From a checkpoint of a small transformer trained on Wikipedia.
Size: 8 heads of 32 (4 for keys and values), 9.41M parameters.
Architecture: RMSNorm before each block, rotary positions, untied embeddings, normalized queries and keys, attention and MLP in parallel.
Training: a variant of Muon for these matrices, 195M tokens, 11011 steps.
Each number is 200 + 30 x the weight over its row's rms, rounded and kept within 0 to 999. Layers, rows and columns count from 0. The size before them is the row's rms in percent of the matrix's.

# layer 4 MLP up, 832x256, rms 0.161, rows 574-628, columns 0-127
106,224,222,225,91,203,151,202,168,192,202,162,135,237,231,186,190,213,184,189,166,234,190,236,225,104,160,203,210,153,169,218,188,220,208,218,208,167,272,184,211,207,189,163,184,184,234,159,148,192,179,220,192,182,172,135,204,231,214,193,175,242,221,178,126,128,168,212,206,221,144,225,203,185,132,170,213,198,178,201,201,181,202,184,185,188,232,172,236,230,171,218,193,158,163,231,215,225,179,209,213,225,225,193,197,192,176,177,214,235,218,168,194,232,233,159,140,206,199,288,239,191,173,172,202,181,240,184,223
103,176,179,164,308,238,188,189,175,195,245,258,129,197,220,185,249,223,186,202,210,224,202,211,218,204,231,180,180,138,229,153,244,200,189,213,152,175,217,179,188,198,201,208,233,243,167,213,235,228,203,237,173,270,216,141,258,220,156,180,207,199,186,187,227,191,177,250,162,171,163,202,238,205,215,147,226,234,180,200,207,212,216,177,240,200,168,177,189,189,209,172,246,191,290,228,221,182,204,213,204,203,206,238,202,194,171,138,167,179,146,125,189,180,231,184,184,226,196,198,176,183,202,186,163,186,211,185,254
108,237,198,154,189,229,169,212,204,277,217,184,254,129,228,178,230,213,190,191,177,196,206,181,224,166,200,209,194,212,183,210,184,198,249,233,243,175,200,224,186,163,195,217,157,176,238,200,165,186,207,206,214,207,130,185,224,259,146,205,220,188,176,162,199,178,213,215,221,181,176,221,232,213,208,164,159,152,199,176,121,214,213,202,161,189,171,216,216,196,176,233,171,232,249,219,207,201,259,237,178,197,157,193,221,196,218,183,200,224,304,217,244,207,227,177,174,190,178,281,212,217,226,270,202,188,196,184,228
092,215,181,174,227,222,208,195,210,168,199,229,195,217,240,181,188,235,153,177,202,179,182,214,223,182,229,174,215,210,139,197,210,170,201,193,219,197,238,225,196,242,239,214,249,189,153,205,281,201,153,179,156,185,222,229,158,184,230,198,173,188,192,152,188,286,198,241,171,232,156,164,236,220,171,207,222,206,221,164,220,218,159,197,158,200,243,253,206,246,209,171,216,199,199,224,180,169,178,187,215,190,220,242,196,157,178,185,220,182,147,201,220,181,212,179,178,175,160,163,155,187,148,188,258,213,253,223,258
100,196,225,169,207,229,202,174,203,201,257,218,152,225,218,192,204,185,206,234,192,206,224,210,265,202,224,162,176,250,172,200,186,222,199,192,199,223,204,172,201,168,194,176,150,203,200,247,230,203,167,173,253,157,146,200,137,191,152,158,157,133,155,181,162,226,178,222,228,167,211,231,218,191,174,158,212,213,233,245,277,221,179,164,167,181,173,166,238,180,196,200,210,224,200,267,178,168,212,145,249,151,205,191,229,172,213,238,233,198,191,164,166,170,247,228,264,200,219,200,189,222,215,246,212,224,217,254,195
090,207,184,192,214,240,249,258,203,188,183,235,229,190,170,153,238,157,199,204,196,237,208,226,177,231,208,185,239,142,241,234,237,209,214,161,229,141,188,163,240,239,148,201,199,166,207,216,229,210,212,169,153,187,203,145,186,205,161,252,193,197,126,200,160,204,132,218,157,201,254,248,237,257,253,174,183,196,182,260,200,177,203,194,196,172,253,227,162,257,171,233,216,187,226,236,192,173,240,252,182,231,170,215,149,176,233,188,209,198,172,164,200,228,195,192,146,224,183,188,169,212,172,205,210,203,193,167,191
099,205,197,199,179,191,138,240,182,190,161,192,221,189,228,136,148,207,211,235,233,154,167,222,206,192,196,211,237,189,197,206,177,249,226,150,240,237,181,215,234,195,214,204,181,173,187,162,184,210,188,200,158,188,182,165,192,208,194,200,203,223,156,200,215,228,184,153,163,194,171,179,189,230,212,252,264,185,201,265,159,177,153,191,223,178,189,220,153,191,188,230,152,180,219,194,148,155,228,209,228,175,209,225,124,226,224,147,186,274,210,244,199,217,213,185,200,212,188,230,221,210,224,204,183,200,224,225,297
096,216,253,214,164,209,232,260,213,218,218,171,225,217,217,202,148,167,202,213,182,191,224,245,184,187,255,213,222,161,152,189,241,243,230,216,212,169,191,221,126,249,222,240,240,172,172,180,238,221,222,164,170,279,175,247,238,220,198,216,231,152,187,218,221,162,165,215,164,137,181,171,218,184,196,212,186,180,213,212,219,191,222,195,163,195,255,179,193,187,223,235,183,224,205,198,188,286,184,217,186,219,176,209,169,211,212,190,245,215,202,161,220,231,189,211,196,229,228,166,178,183,207,205,181,187,130,250,145
108,176,166,199,199,210,152,189,166,199,202,157,170,214,207,229,233,179,203,275,182,192,183,203,208,199,178,142,173,172,174,228,194,171,199,132,177,150,177,202,225,149,208,151,252,189,223,235,226,152,180,225,196,233,227,185,157,219,132,191,200,221,207,161,213,195,207,161,167,175,180,173,209,231,201,110,209,179,194,169,161,173,155,208,176,268,225,179,239,234,237,193,220,196,182,237,220,234,180,239,216,115,183,234,165,210,280,219,190,197,230,242,166,219,191,170,209,173,220,186,203,182,210,230,183,211,210,182,158
104,163,205,171,212,168,197,260,217,179,212,204,130,177,140,204,190,156,241,190,222,156,263,170,158,210,198,244,238,197,214,222,207,164,217,189,196,260,174,200,224,171,196,218,178,155,220,159,228,211,206,188,178,190,213,212,256,207,211,211,207,257,178,235,141,219,178,240,213,233,223,254,221,252,217,196,218,214,165,178,195,199,224,213,229,214,240,238,220,211,235,216,190,159,189,194,197,243,191,208,270,131,178,222,230,200,231,145,155,252,216,227,203,245,214,175,189,218,153,147,223,136,212,204,195,215,213,211,180
096,223,215,196,240,239,183,214,263,230,194,213,145,256,192,181,241,187,186,202,198,150,226,140,199,202,224,195,177,193,234,170,157,248,212,213,202,180,220,188,208,174,187,177,215,234,152,201,193,201,207,230,198,195,169,119,225,161,137,176,133,175,240,188,139,224,188,191,238,192,236,230,203,177,213,224,182,185,154,206,164,253,213,208,189,197,223,217,219,155,199,202,214,134,179,214,164,195,225,225,249,190,225,205,264,170,199,190,164,220,222,178,233,156,207,228,157,194,198,213,192,164,171,272,259,178,178,231,209
101,232,175,153,133,159,238,179,224,223,167,189,189,192,207,224,273,223,240,227,185,192,260,179,183,233,234,224,169,244,210,166,136,158,174,204,199,187,214,162,177,243,209,278,164,219,151,213,223,178,208,190,214,235,246,218,166,192,178,174,233,216,214,158,159,140,179,225,214,193,234,211,208,232,222,168,238,185,248,175,130,185,202,169,126,201,195,173,198,202,230,135,241,153,255,212,269,191,187,151,190,235,249,195,221,218,182,200,224,174,236,174,159,201,213,213,232,251,208,246,229,224,242,210,226,199,129,211,171
094,176,237,204,189,203,256,219,192,179,207,146,243,187,221,216,212,212,194,191,196,193,187,185,206,163,186,219,164,248,133,202,186,148,228,191,202,203,195,148,237,219,154,235,185,192,219,152,240,212,188,169,171,246,183,176,176,173,166,241,217,210,172,182,161,228,218,230,198,191,178,210,240,234,189,228,210,253,192,226,238,200,259,173,197,222,233,193,201,237,228,237,160,200,210,208,183,233,207,222,236,204,181,205,184,204,206,179,195,187,181,192,148,154,200,219,218,177,193,183,167,179,158,142,198,190,206,124,193
103,191,186,174,197,172,247,232,256,206,229,196,195,216,205,240,165,164,148,202,230,159,193,223,195,187,242,170,202,266,174,205,245,206,222,154,218,180,254,175,209,177,213,222,158,192,166,247,181,242,161,188,194,202,158,163,203,221,171,197,223,187,186,186,191,175,246,204,204,251,203,191,210,198,243,215,183,211,217,192,209,242,245,212,170,233,264,160,139,186,161,186,184,240,175,195,254,214,233,173,216,251,219,174,239,193,187,184,234,156,194,243,193,211,200,218,204,179,209,195,253,224,227,168,221,248,236,180,207
097,160,176,221,186,209,153,182,207,203,142,242,133,236,260,193,201,230,227,158,231,159,203,184,161,190,253,247,234,189,206,177,258,165,199,185,197,275,189,214,162,226,252,211,197,214,194,206,188,198,244,203,208,214,194,222,204,205,161,198,243,187,146,172,218,151,254,197,203,207,202,204,202,162,185,181,166,218,139,226,206,243,222,219,170,218,223,229,222,177,207,203,198,181,181,182,215,204,193,165,210,239,171,173,205,244,222,237,183,173,237,229,215,185,256,172,194,207,185,184,163,179,195,202,185,160,216,210,202
088,199,227,174,249,160,255,242,160,205,236,187,134,174,262,184,192,238,191,213,209,180,176,177,244,170,224,244,177,167,151,177,182,183,229,143,202,244,167,194,240,233,233,219,188,178,167,198,171,180,213,220,240,170,251,256,198,161,177,211,223,199,179,170,167,201,214,187,235,248,180,159,185,255,219,203,231,222,209,152,212,202,241,181,228,169,215,237,162,186,200,204,177,198,207,218,193,241,162,230,185,163,176,210,204,229,166,202,203,196,230,219,161,193,253,190,165,194,224,178,199,246,227,258,218,212,184,154,154
109,206,171,197,212,239,210,218,236,216,193,164,260,192,188,192,213,209,203,205,217,191,144,123,208,234,175,173,218,190,239,178,229,186,216,174,216,230,228,250,197,208,191,222,210,194,205,183,213,218,196,235,226,237,198,212,232,218,243,225,178,153,261,213,232,172,180,162,210,188,176,177,203,167,211,177,210,213,211,260,240,204,211,140,236,193,186,164,179,189,194,215,216,248,234,198,189,198,116,217,175,124,188,225,244,231,202,215,190,206,189,251,205,209,241,189,194,215,210,213,157,237,217,219,141,211,147,114,202
104,201,162,189,198,234,228,206,217,233,151,171,245,219,146,169,240,206,150,144,180,280,180,144,223,198,197,238,148,186,204,180,265,231,185,211,188,185,221,201,162,208,216,225,207,227,164,193,190,219,225,207,157,246,202,176,218,182,166,210,222,195,236,208,224,244,188,185,165,194,198,144,169,211,234,202,219,212,198,172,203,206,176,206,199,144,237,162,187,213,249,188,208,210,171,141,195,173,173,228,196,188,254,175,168,184,197,138,202,180,217,284,223,228,150,233,189,174,203,176,203,205,216,162,177,186,189,202,224
099,220,199,180,237,174,251,176,163,210,189,199,213,205,196,219,167,225,212,244,189,185,157,225,209,174,189,202,186,162,206,249,174,220,162,224,212,214,222,219,203,132,189,203,187,173,170,240,191,208,176,247,190,190,219,174,218,230,210,154,208,196,134,218,151,140,257,173,147,146,235,167,179,179,163,219,157,210,200,218,150,189,204,174,225,210,188,210,202,204,189,193,190,189,229,178,214,212,227,191,161,148,160,165,196,215,205,240,202,182,232,179,144,150,188,187,178,203,236,202,223,218,206,204,168,197,185,244,185
107,203,206,210,249,217,192,221,230,201,166,211,245,208,255,206,262,180,243,193,210,203,234,240,203,226,190,154,201,174,217,206,199,206,230,211,153,168,214,189,211,170,192,177,174,234,189,202,207,179,220,249,188,177,236,172,240,214,177,146,218,165,150,233,207,191,178,179,223,165,235,255,207,223,162,172,214,157,182,185,194,197,196,248,181,189,156,243,250,165,185,158,222,232,165,223,207,204,192,208,251,198,224,203,221,186,195,148,165,243,202,194,181,202,233,238,196,195,222,189,206,181,181,180,233,164,247,202,199
103,190,205,184,204,161,188,169,173,237,171,193,228,262,186,200,144,145,191,196,239,211,175,190,183,232,227,177,163,191,199,238,214,290,300,237,174,186,207,220,210,249,201,154,165,227,186,242,225,223,231,198,144,186,182,215,179,168,209,237,186,194,155,217,188,243,230,250,208,235,170,219,193,196,235,211,200,197,194,226,222,223,211,207,191,186,184,223,205,170,159,188,183,218,176,205,193,229,249,206,202,192,246,214,236,200,207,198,199,199,198,201,151,220,199,210,211,215,178,181,197,194,177,134,186,185,139,237,163
096,227,208,197,272,194,221,183,188,184,154,185,209,194,185,192,174,237,233,189,238,243,258,185,230,202,138,180,209,231,120,209,230,201,249,187,212,177,113,140,190,141,187,172,228,169,210,160,268,236,207,223,188,188,218,211,182,217,202,224,251,163,214,217,207,190,158,224,205,188,178,166,249,190,207,227,168,191,238,156,215,176,181,210,224,146,226,213,205,203,267,181,156,209,195,197,244,217,164,189,194,177,116,225,150,188,250,189,196,177,220,208,211,189,207,144,220,192,235,191,228,192,207,218,196,234,175,232,125
102,195,155,202,201,218,178,192,188,162,235,185,211,231,177,250,212,248,221,189,259,212,174,197,168,159,220,172,264,222,188,168,159,210,138,223,255,210,167,213,263,190,246,218,241,210,230,222,190,190,222,218,180,221,187,209,170,203,175,220,200,199,208,180,186,237,138,237,234,245,196,194,251,231,234,237,166,190,119,175,211,189,175,247,230,238,203,181,249,201,170,190,193,255,196,221,194,242,197,231,231,230,208,188,198,159,194,210,230,167,228,110,230,204,201,264,241,212,224,227,245,181,204,283,149,190,181,206,176
105,203,113,212,235,241,156,222,105,167,169,187,173,225,235,206,178,207,232,216,216,241,183,215,215,196,198,223,153,155,198,216,201,209,230,224,209,212,228,208,188,238,118,178,221,222,251,244,262,196,210,206,215,249,211,184,150,219,201,187,136,181,165,164,186,255,190,188,189,182,199,213,175,203,190,187,143,214,187,195,260,226,244,177,197,200,173,194,204,181,216,199,179,244,209,215,214,218,190,212,225,222,267,233,190,206,250,168,100,191,180,192,216,154,213,163,215,206,151,212,227,211,186,149,254,170,234,189,184
103,243,212,175,212,195,252,208,210,165,225,151,174,179,251,234,189,228,210,174,142,240,162,219,221,230,196,208,205,214,192,221,295,176,236,202,171,214,192,180,192,216,195,225,199,180,178,215,197,188,227,151,175,256,215,188,235,216,171,185,247,224,154,177,223,195,214,158,180,241,234,122,236,208,192,232,186,201,242,168,236,192,181,173,207,183,169,233,181,260,196,251,243,177,225,233,179,164,223,207,183,234,140,208,227,228,220,130,220,252,234,223,210,236,205,170,169,195,223,173,119,209,233,206,244,190,191,167,216
099,238,204,156,213,215,187,146,242,212,239,176,243,212,246,225,171,193,219,178,218,182,290,181,234,256,230,195,221,227,178,263,167,186,194,203,180,187,185,201,142,173,246,142,236,207,147,216,177,199,202,182,188,214,190,242,198,208,197,169,218,284,183,213,138,204,192,213,223,196,213,169,234,198,193,169,153,194,251,210,234,257,189,226,239,166,276,252,204,198,184,196,171,230,175,230,233,238,227,224,214,193,219,178,197,184,186,190,236,179,206,169,185,203,239,202,224,207,210,267,216,178,184,207,163,209,212,205,156
099,170,197,213,236,220,207,190,211,97,179,195,184,215,229,259,175,220,172,192,207,165,174,125,190,198,218,223,160,234,149,225,146,188,225,154,181,173,206,190,177,169,185,217,215,158,274,143,277,207,213,184,211,169,140,144,181,205,216,206,233,126,168,135,218,189,232,166,165,249,252,163,226,183,213,242,170,202,193,170,185,231,177,207,180,157,180,221,229,208,173,222,239,206,214,250,207,193,232,204,185,197,184,145,180,192,242,244,121,182,202,237,148,165,205,180,227,222,216,161,190,210,216,181,205,235,176,198,172
095,215,227,182,214,142,139,211,298,210,172,186,177,190,149,226,195,182,269,187,152,224,206,133,197,213,202,180,186,236,206,160,213,201,196,228,178,115,227,210,213,182,231,207,170,204,205,195,184,248,173,208,183,195,203,252,219,195,214,254,210,225,244,195,178,175,239,176,171,241,240,202,179,172,194,223,200,202,155,223,210,212,214,226,249,169,198,208,182,199,163,190,224,246,177,218,185,206,175,201,217,225,174,183,182,174,168,165,169,214,167,198,214,235,139,226,183,230,225,241,207,214,181,237,171,207,244,231,135
097,198,185,176,197,235,184,174,213,241,273,228,242,258,189,173,194,176,148,247,158,232,209,216,152,216,149,178,193,182,233,206,242,209,196,235,196,194,182,204,249,166,160,168,221,203,233,224,165,175,235,281,188,181,172,174,171,198,233,177,161,136,234,193,232,246,139,211,217,170,271,239,206,184,263,188,215,217,185,200,201,221,193,179,202,229,249,231,169,188,224,188,221,241,188,197,156,188,203,245,217,194,215,214,212,168,180,218,216,190,192,208,287,207,170,199,199,194,213,238,194,203,158,182,215,222,232,178,202
104,184,156,167,170,199,153,157,254,180,207,191,181,171,219,226,196,189,163,153,208,177,184,202,224,176,190,173,200,231,213,213,212,212,212,172,155,192,204,200,206,188,193,229,219,223,212,238,199,212,233,188,213,251,190,194,210,208,210,178,227,217,215,142,203,194,222,241,221,196,246,246,142,205,180,244,204,240,208,179,215,202,200,190,226,187,196,189,181,208,215,171,208,135,192,175,217,210,210,264,217,228,242,240,224,222,178,255,290,199,216,190,187,236,214,188,147,186,196,213,203,205,208,189,158,274,140,184,214
099,188,146,243,197,180,174,170,213,216,198,138,211,156,191,232,212,184,213,192,231,221,157,190,219,216,173,176,222,182,229,202,160,185,259,213,187,251,168,182,241,186,182,222,154,178,188,202,227,228,196,190,174,209,191,147,172,206,195,157,147,243,201,194,223,262,209,199,216,222,198,154,235,168,247,260,182,179,180,205,202,190,242,197,233,279,216,212,166,227,274,147,186,199,206,159,229,186,214,190,201,188,180,222,230,253,281,205,195,226,175,183,222,204,155,159,222,204,204,215,215,209,205,191,153,210,258,248,176
102,178,204,232,206,175,180,222,161,238,148,168,158,212,156,143,230,184,190,219,132,186,232,194,242,212,184,192,187,163,215,164,172,224,158,150,200,190,184,223,167,187,166,177,191,214,252,195,207,211,167,239,213,188,167,201,170,217,188,183,200,220,200,226,213,165,224,197,167,156,227,157,257,245,204,218,214,161,185,207,180,227,141,228,216,178,197,189,204,200,191,228,198,161,187,182,209,177,156,162,141,233,197,181,215,220,211,240,202,217,249,236,208,173,225,182,219,242,232,186,184,174,246,219,235,194,212,180,209
104,157,249,208,260,203,180,212,180,240,232,226,189,176,221,205,234,193,198,268,239,186,232,220,233,198,223,187,223,179,229,171,149,204,159,201,150,222,210,185,168,223,214,169,224,207,166,209,206,245,176,171,245,232,180,199,218,203,191,206,176,180,156,229,198,240,180,202,188,217,224,201,233,163,197,243,168,238,206,228,202,198,245,216,163,198,163,203,210,175,197,210,196,214,216,170,247,196,203,216,203,157,185,184,204,205,183,242,257,245,163,201,237,186,202,146,212,220,177,162,160,216,212,197,229,154,223,181,193
097,161,148,220,196,200,206,156,192,163,203,208,206,201,197,225,164,134,186,223,246,250,171,243,215,193,190,185,206,219,179,229,218,212,195,152,217,251,120,214,234,194,168,181,247,205,217,162,185,129,124,220,227,197,246,130,245,188,164,199,221,202,187,232,184,201,195,183,174,188,160,190,155,207,213,225,253,203,201,206,220,226,216,183,233,213,101,152,176,234,205,247,163,224,139,132,240,233,206,209,184,221,212,178,217,237,195,130,223,251,188,224,216,215,183,143,220,210,229,187,157,208,199,203,217,204,169,208,218
097,187,214,257,147,190,222,196,206,199,138,215,167,181,210,215,191,222,215,166,165,187,214,169,228,152,169,190,252,190,192,219,192,163,218,231,205,198,200,237,222,196,236,251,156,223,184,237,215,179,237,251,168,172,163,164,200,209,151,164,162,204,206,181,214,211,211,186,229,204,181,161,167,145,252,158,195,215,211,169,215,206,184,241,207,203,206,233,171,171,176,175,190,202,254,251,212,210,247,235,181,211,224,136,246,201,191,242,248,158,212,206,168,153,199,238,171,235,176,152,215,235,227,239,191,201,187,215,195
099,249,163,203,191,214,189,244,158,197,171,195,144,209,204,172,256,196,195,223,209,233,191,167,183,199,183,171,192,210,205,256,180,195,202,165,212,161,173,209,216,206,219,169,142,192,274,188,181,203,163,218,161,155,172,217,174,206,182,282,208,217,215,177,157,174,210,156,199,185,187,127,194,220,180,202,220,229,156,229,192,189,206,138,218,235,225,164,199,225,232,217,152,195,182,220,216,160,189,172,214,182,208,165,213,222,204,207,202,217,225,165,167,215,165,128,205,179,235,216,261,192,212,182,172,246,252,194,190
098,222,234,160,203,251,255,154,192,194,189,221,209,168,168,182,177,147,187,174,177,152,252,242,206,259,223,221,203,169,206,193,205,209,190,159,172,209,209,193,176,224,246,196,229,228,248,143,207,188,193,178,279,193,162,215,187,164,173,168,177,170,211,195,202,202,173,185,204,224,223,201,197,189,182,216,197,195,205,222,196,198,190,225,157,223,145,222,203,216,209,198,189,182,221,179,225,182,274,193,229,126,194,219,258,193,195,241,159,230,177,218,219,192,249,164,189,217,203,169,223,176,167,164,225,184,215,163,190
097,210,219,202,137,215,189,227,198,243,202,189,212,225,174,185,208,202,183,233,167,201,178,176,163,220,192,222,181,192,221,175,162,182,186,174,249,262,224,215,181,225,164,204,165,190,190,185,192,214,153,178,279,212,176,178,162,246,211,160,161,232,185,149,182,188,155,201,189,212,228,214,165,222,217,224,148,177,203,107,127,163,184,201,187,247,232,183,185,232,216,237,196,184,162,186,212,130,180,186,119,232,228,200,208,187,172,215,147,170,165,195,180,187,191,234,180,195,207,203,207,188,174,221,242,137,204,177,202
103,197,181,160,213,174,200,161,210,227,207,230,192,228,167,246,220,151,234,199,248,195,213,169,209,167,183,239,201,188,201,243,185,154,206,264,160,171,230,219,207,198,200,237,281,222,196,198,185,201,138,221,161,235,218,157,211,250,192,139,187,216,166,211,167,174,178,235,157,209,190,163,211,229,200,149,187,169,179,274,156,230,221,151,219,168,203,196,258,206,222,222,216,204,169,205,177,209,201,180,192,175,230,194,231,277,215,206,235,170,236,155,221,183,227,224,186,220,169,182,251,179,242,153,158,251,157,248,220
096,198,204,241,222,204,175,169,182,268,204,185,194,187,267,179,200,173,161,141,235,151,236,179,223,158,214,162,174,211,136,152,144,192,173,153,140,157,206,208,197,192,200,198,221,183,171,247,158,193,217,214,191,175,215,177,217,182,210,181,180,230,272,204,166,131,266,192,197,217,211,199,228,209,204,164,221,200,226,208,224,198,203,199,206,209,222,207,150,189,197,166,256,175,186,230,232,170,189,209,165,209,229,274,191,203,203,213,156,224,174,254,213,217,202,186,233,143,203,197,257,151,178,185,160,154,235,205,182
098,202,184,157,207,215,241,189,253,236,233,189,182,173,215,226,176,178,205,172,184,191,217,216,167,168,207,208,203,139,216,205,233,215,193,177,201,176,181,194,225,200,193,171,213,201,186,167,189,176,175,220,188,200,266,172,193,235,144,196,221,184,177,228,198,195,213,156,198,186,221,204,194,199,240,216,152,162,217,166,189,186,174,179,173,224,210,156,172,211,179,279,171,229,207,166,184,255,211,202,185,176,243,201,158,217,172,189,221,205,225,221,211,175,185,214,214,184,247,212,184,193,230,239,228,187,201,209,184
100,204,209,241,127,209,178,228,190,197,243,182,186,189,215,203,231,221,216,251,149,223,218,193,160,247,233,193,265,208,179,175,151,204,172,126,213,201,274,163,193,195,207,289,238,195,206,188,239,136,225,221,212,183,174,180,180,202,204,202,221,198,269,220,208,188,238,194,128,172,183,208,168,230,190,229,217,194,201,228,165,209,154,224,223,159,151,248,190,168,214,188,209,228,164,204,203,157,193,250,165,228,215,216,213,175,169,255,202,242,234,199,195,118,198,192,190,224,200,209,186,181,127,201,233,199,173,190,203
107,208,184,201,173,162,231,181,210,230,191,198,204,193,169,197,191,264,191,233,176,209,171,173,206,201,226,222,292,193,193,219,207,187,217,176,192,202,246,214,216,243,149,200,184,189,249,184,199,163,241,197,179,220,222,177,240,206,152,248,180,230,197,209,180,237,192,205,236,163,212,188,199,207,228,208,147,213,248,200,248,222,169,190,216,189,246,184,198,220,199,188,145,146,216,203,201,191,183,183,252,185,227,148,183,227,206,213,219,230,177,233,181,204,170,153,209,174,207,193,212,218,205,241,175,189,152,202,199
091,145,217,248,167,221,219,216,235,213,217,171,217,185,158,181,209,158,135,193,220,234,172,183,255,211,154,206,204,238,153,185,181,170,222,272,211,171,182,207,265,210,231,240,207,175,243,194,190,211,220,176,191,200,190,190,159,220,277,200,241,240,207,185,177,165,209,229,226,149,177,201,292,196,205,181,190,180,232,195,198,175,183,208,292,223,273,232,235,217,204,214,207,207,244,133,190,243,213,214,228,197,198,166,195,223,216,227,128,206,188,235,226,244,189,184,170,202,178,168,121,198,218,178,163,241,157,203,204
104,240,217,163,180,219,235,147,277,188,196,215,163,158,201,211,197,183,143,195,238,200,162,233,218,213,224,192,173,240,224,161,176,216,206,164,164,190,136,184,197,151,241,153,253,180,210,222,206,183,230,182,198,196,168,228,210,178,160,204,195,245,197,116,184,183,143,224,160,207,188,150,242,229,181,178,184,210,224,173,207,200,182,226,202,171,218,181,194,182,177,211,162,181,205,206,249,184,197,210,242,151,152,252,232,174,224,213,154,221,210,185,176,182,209,174,198,174,239,233,146,157,150,182,218,242,195,185,182
096,230,210,183,164,197,229,167,171,194,142,275,144,214,141,196,156,198,147,219,244,224,219,158,237,194,169,201,216,170,205,218,157,172,147,198,231,216,173,195,177,175,228,175,190,177,222,206,183,150,166,230,169,221,175,192,181,221,153,222,228,201,179,239,214,138,216,199,141,171,200,249,175,215,215,231,218,252,224,211,247,251,200,188,272,184,172,204,182,167,198,214,196,240,206,157,182,231,226,226,151,214,207,184,216,128,248,248,218,228,202,190,247,244,235,181,223,236,225,205,213,214,261,176,148,185,198,236,213
109,187,157,203,197,189,169,227,148,196,163,189,237,174,169,121,222,202,164,196,242,163,219,223,202,226,199,244,198,184,200,225,130,197,211,217,200,241,219,199,134,176,202,194,224,281,188,157,175,195,174,179,214,199,196,252,182,192,193,221,131,173,225,133,249,172,183,227,243,245,206,174,216,213,218,177,217,190,174,208,223,167,159,213,218,187,206,189,180,228,242,178,224,160,208,174,172,181,155,189,133,171,174,184,259,233,189,180,188,269,213,234,240,183,202,309,182,215,233,195,189,174,233,158,182,189,223,220,224
100,186,198,146,207,241,184,266,230,240,218,212,198,200,196,224,264,199,168,119,194,235,187,192,190,218,178,206,239,215,192,208,156,225,212,163,195,182,125,199,201,215,187,170,188,205,176,196,180,125,230,178,247,214,222,202,249,200,223,203,196,182,207,181,189,227,234,183,190,228,184,231,222,184,245,209,202,173,204,229,210,191,203,164,160,234,238,185,148,189,197,166,196,186,132,187,192,192,167,159,172,247,220,114,156,219,233,184,209,179,224,214,257,205,128,199,154,184,174,192,278,173,210,203,208,227,201,177,232
101,184,195,167,242,190,202,226,252,165,137,191,162,197,187,196,238,177,209,191,169,190,196,171,235,154,243,198,218,175,186,149,237,196,185,175,180,228,150,187,227,198,204,230,159,198,204,228,147,197,204,201,158,161,240,184,144,191,239,209,212,223,232,204,156,203,198,184,203,218,143,226,212,217,196,193,170,187,177,222,156,149,194,179,162,229,171,187,177,234,177,216,171,169,216,212,149,214,236,199,194,201,120,256,226,211,215,214,162,237,217,172,156,191,177,225,227,216,208,210,206,217,175,142,153,199,174,234,214
097,209,259,194,232,237,213,199,189,235,252,159,213,239,182,244,228,200,230,224,206,163,219,192,242,193,217,214,261,200,194,168,186,210,164,221,180,244,200,199,177,224,245,221,240,203,178,172,247,166,148,161,202,195,238,201,140,212,200,141,199,207,197,158,183,170,213,175,183,199,220,248,237,225,149,205,206,175,186,239,197,212,196,194,229,183,166,183,220,156,205,214,185,249,189,188,223,162,281,159,189,179,179,224,195,182,182,197,179,205,259,154,210,193,172,232,203,185,180,207,244,181,202,228,200,229,194,150,177
103,167,194,166,160,183,229,208,186,266,230,177,207,166,197,136,173,168,200,198,172,243,214,243,147,195,219,199,248,223,212,228,156,141,187,158,186,251,249,222,205,211,230,209,177,189,188,201,204,228,216,198,171,222,261,165,228,159,214,243,196,194,183,209,130,206,216,192,242,199,199,162,165,192,206,175,205,233,208,132,287,201,194,181,154,197,185,198,192,187,184,173,209,211,216,175,193,220,200,149,195,204,220,219,172,151,216,188,139,225,214,142,173,202,150,228,186,247,193,242,255,213,195,179,177,209,172,184,235
106,208,203,205,171,184,175,173,232,172,198,188,198,158,180,238,213,174,169,207,199,181,260,206,187,198,203,137,189,277,195,222,149,205,201,271,201,156,209,198,211,223,223,228,193,158,179,240,154,270,142,140,215,166,195,216,231,215,211,175,223,209,187,154,178,181,210,187,158,179,190,197,253,248,222,164,200,198,236,226,185,247,144,213,153,230,182,185,158,168,183,240,168,173,225,203,230,236,182,225,182,178,228,182,223,183,197,206,160,191,164,184,192,206,233,196,208,130,234,192,200,165,208,256,219,159,222,221,251
095,236,225,204,166,164,171,182,208,260,156,242,168,198,190,184,185,204,248,191,210,204,214,206,181,183,200,183,280,230,241,261,197,239,225,188,251,208,205,169,197,180,162,253,247,185,187,178,200,190,244,247,184,229,195,181,220,153,152,225,172,198,204,221,179,174,169,191,164,245,150,191,180,207,224,208,249,206,183,221,185,200,221,185,162,184,181,181,235,161,184,193,204,182,212,192,172,187,227,190,179,212,223,181,167,204,249,129,198,214,128,178,207,136,174,197,188,200,195,213,202,200,188,243,208,257,199,213,220
092,212,257,193,210,165,205,224,285,212,216,188,178,216,193,233,215,177,228,227,240,176,192,185,169,201,189,189,209,199,249,223,162,173,206,204,211,230,207,168,187,199,209,204,156,182,192,191,205,209,214,167,234,153,187,174,207,159,246,217,182,206,226,226,225,225,150,209,172,224,156,206,213,200,205,149,253,221,254,150,167,216,225,211,197,230,229,228,162,189,209,185,196,240,234,202,187,185,213,227,191,249,210,226,201,205,202,227,159,241,254,192,202,196,142,172,235,158,251,230,203,241,254,190,199,193,179,172,221
103,219,197,218,192,202,177,224,179,190,160,192,223,187,185,171,249,245,187,195,268,221,192,163,235,190,200,259,143,188,169,168,187,182,210,215,144,158,206,178,186,200,210,196,191,215,200,193,166,223,211,211,187,199,227,205,210,191,107,156,221,226,232,202,203,238,172,183,173,168,193,136,240,242,211,172,176,185,195,168,171,255,158,209,150,191,188,239,189,156,190,200,256,207,224,235,171,190,202,257,127,188,178,220,188,160,295,222,185,184,214,203,205,189,184,194,180,235,150,217,161,152,152,198,243,159,198,202,209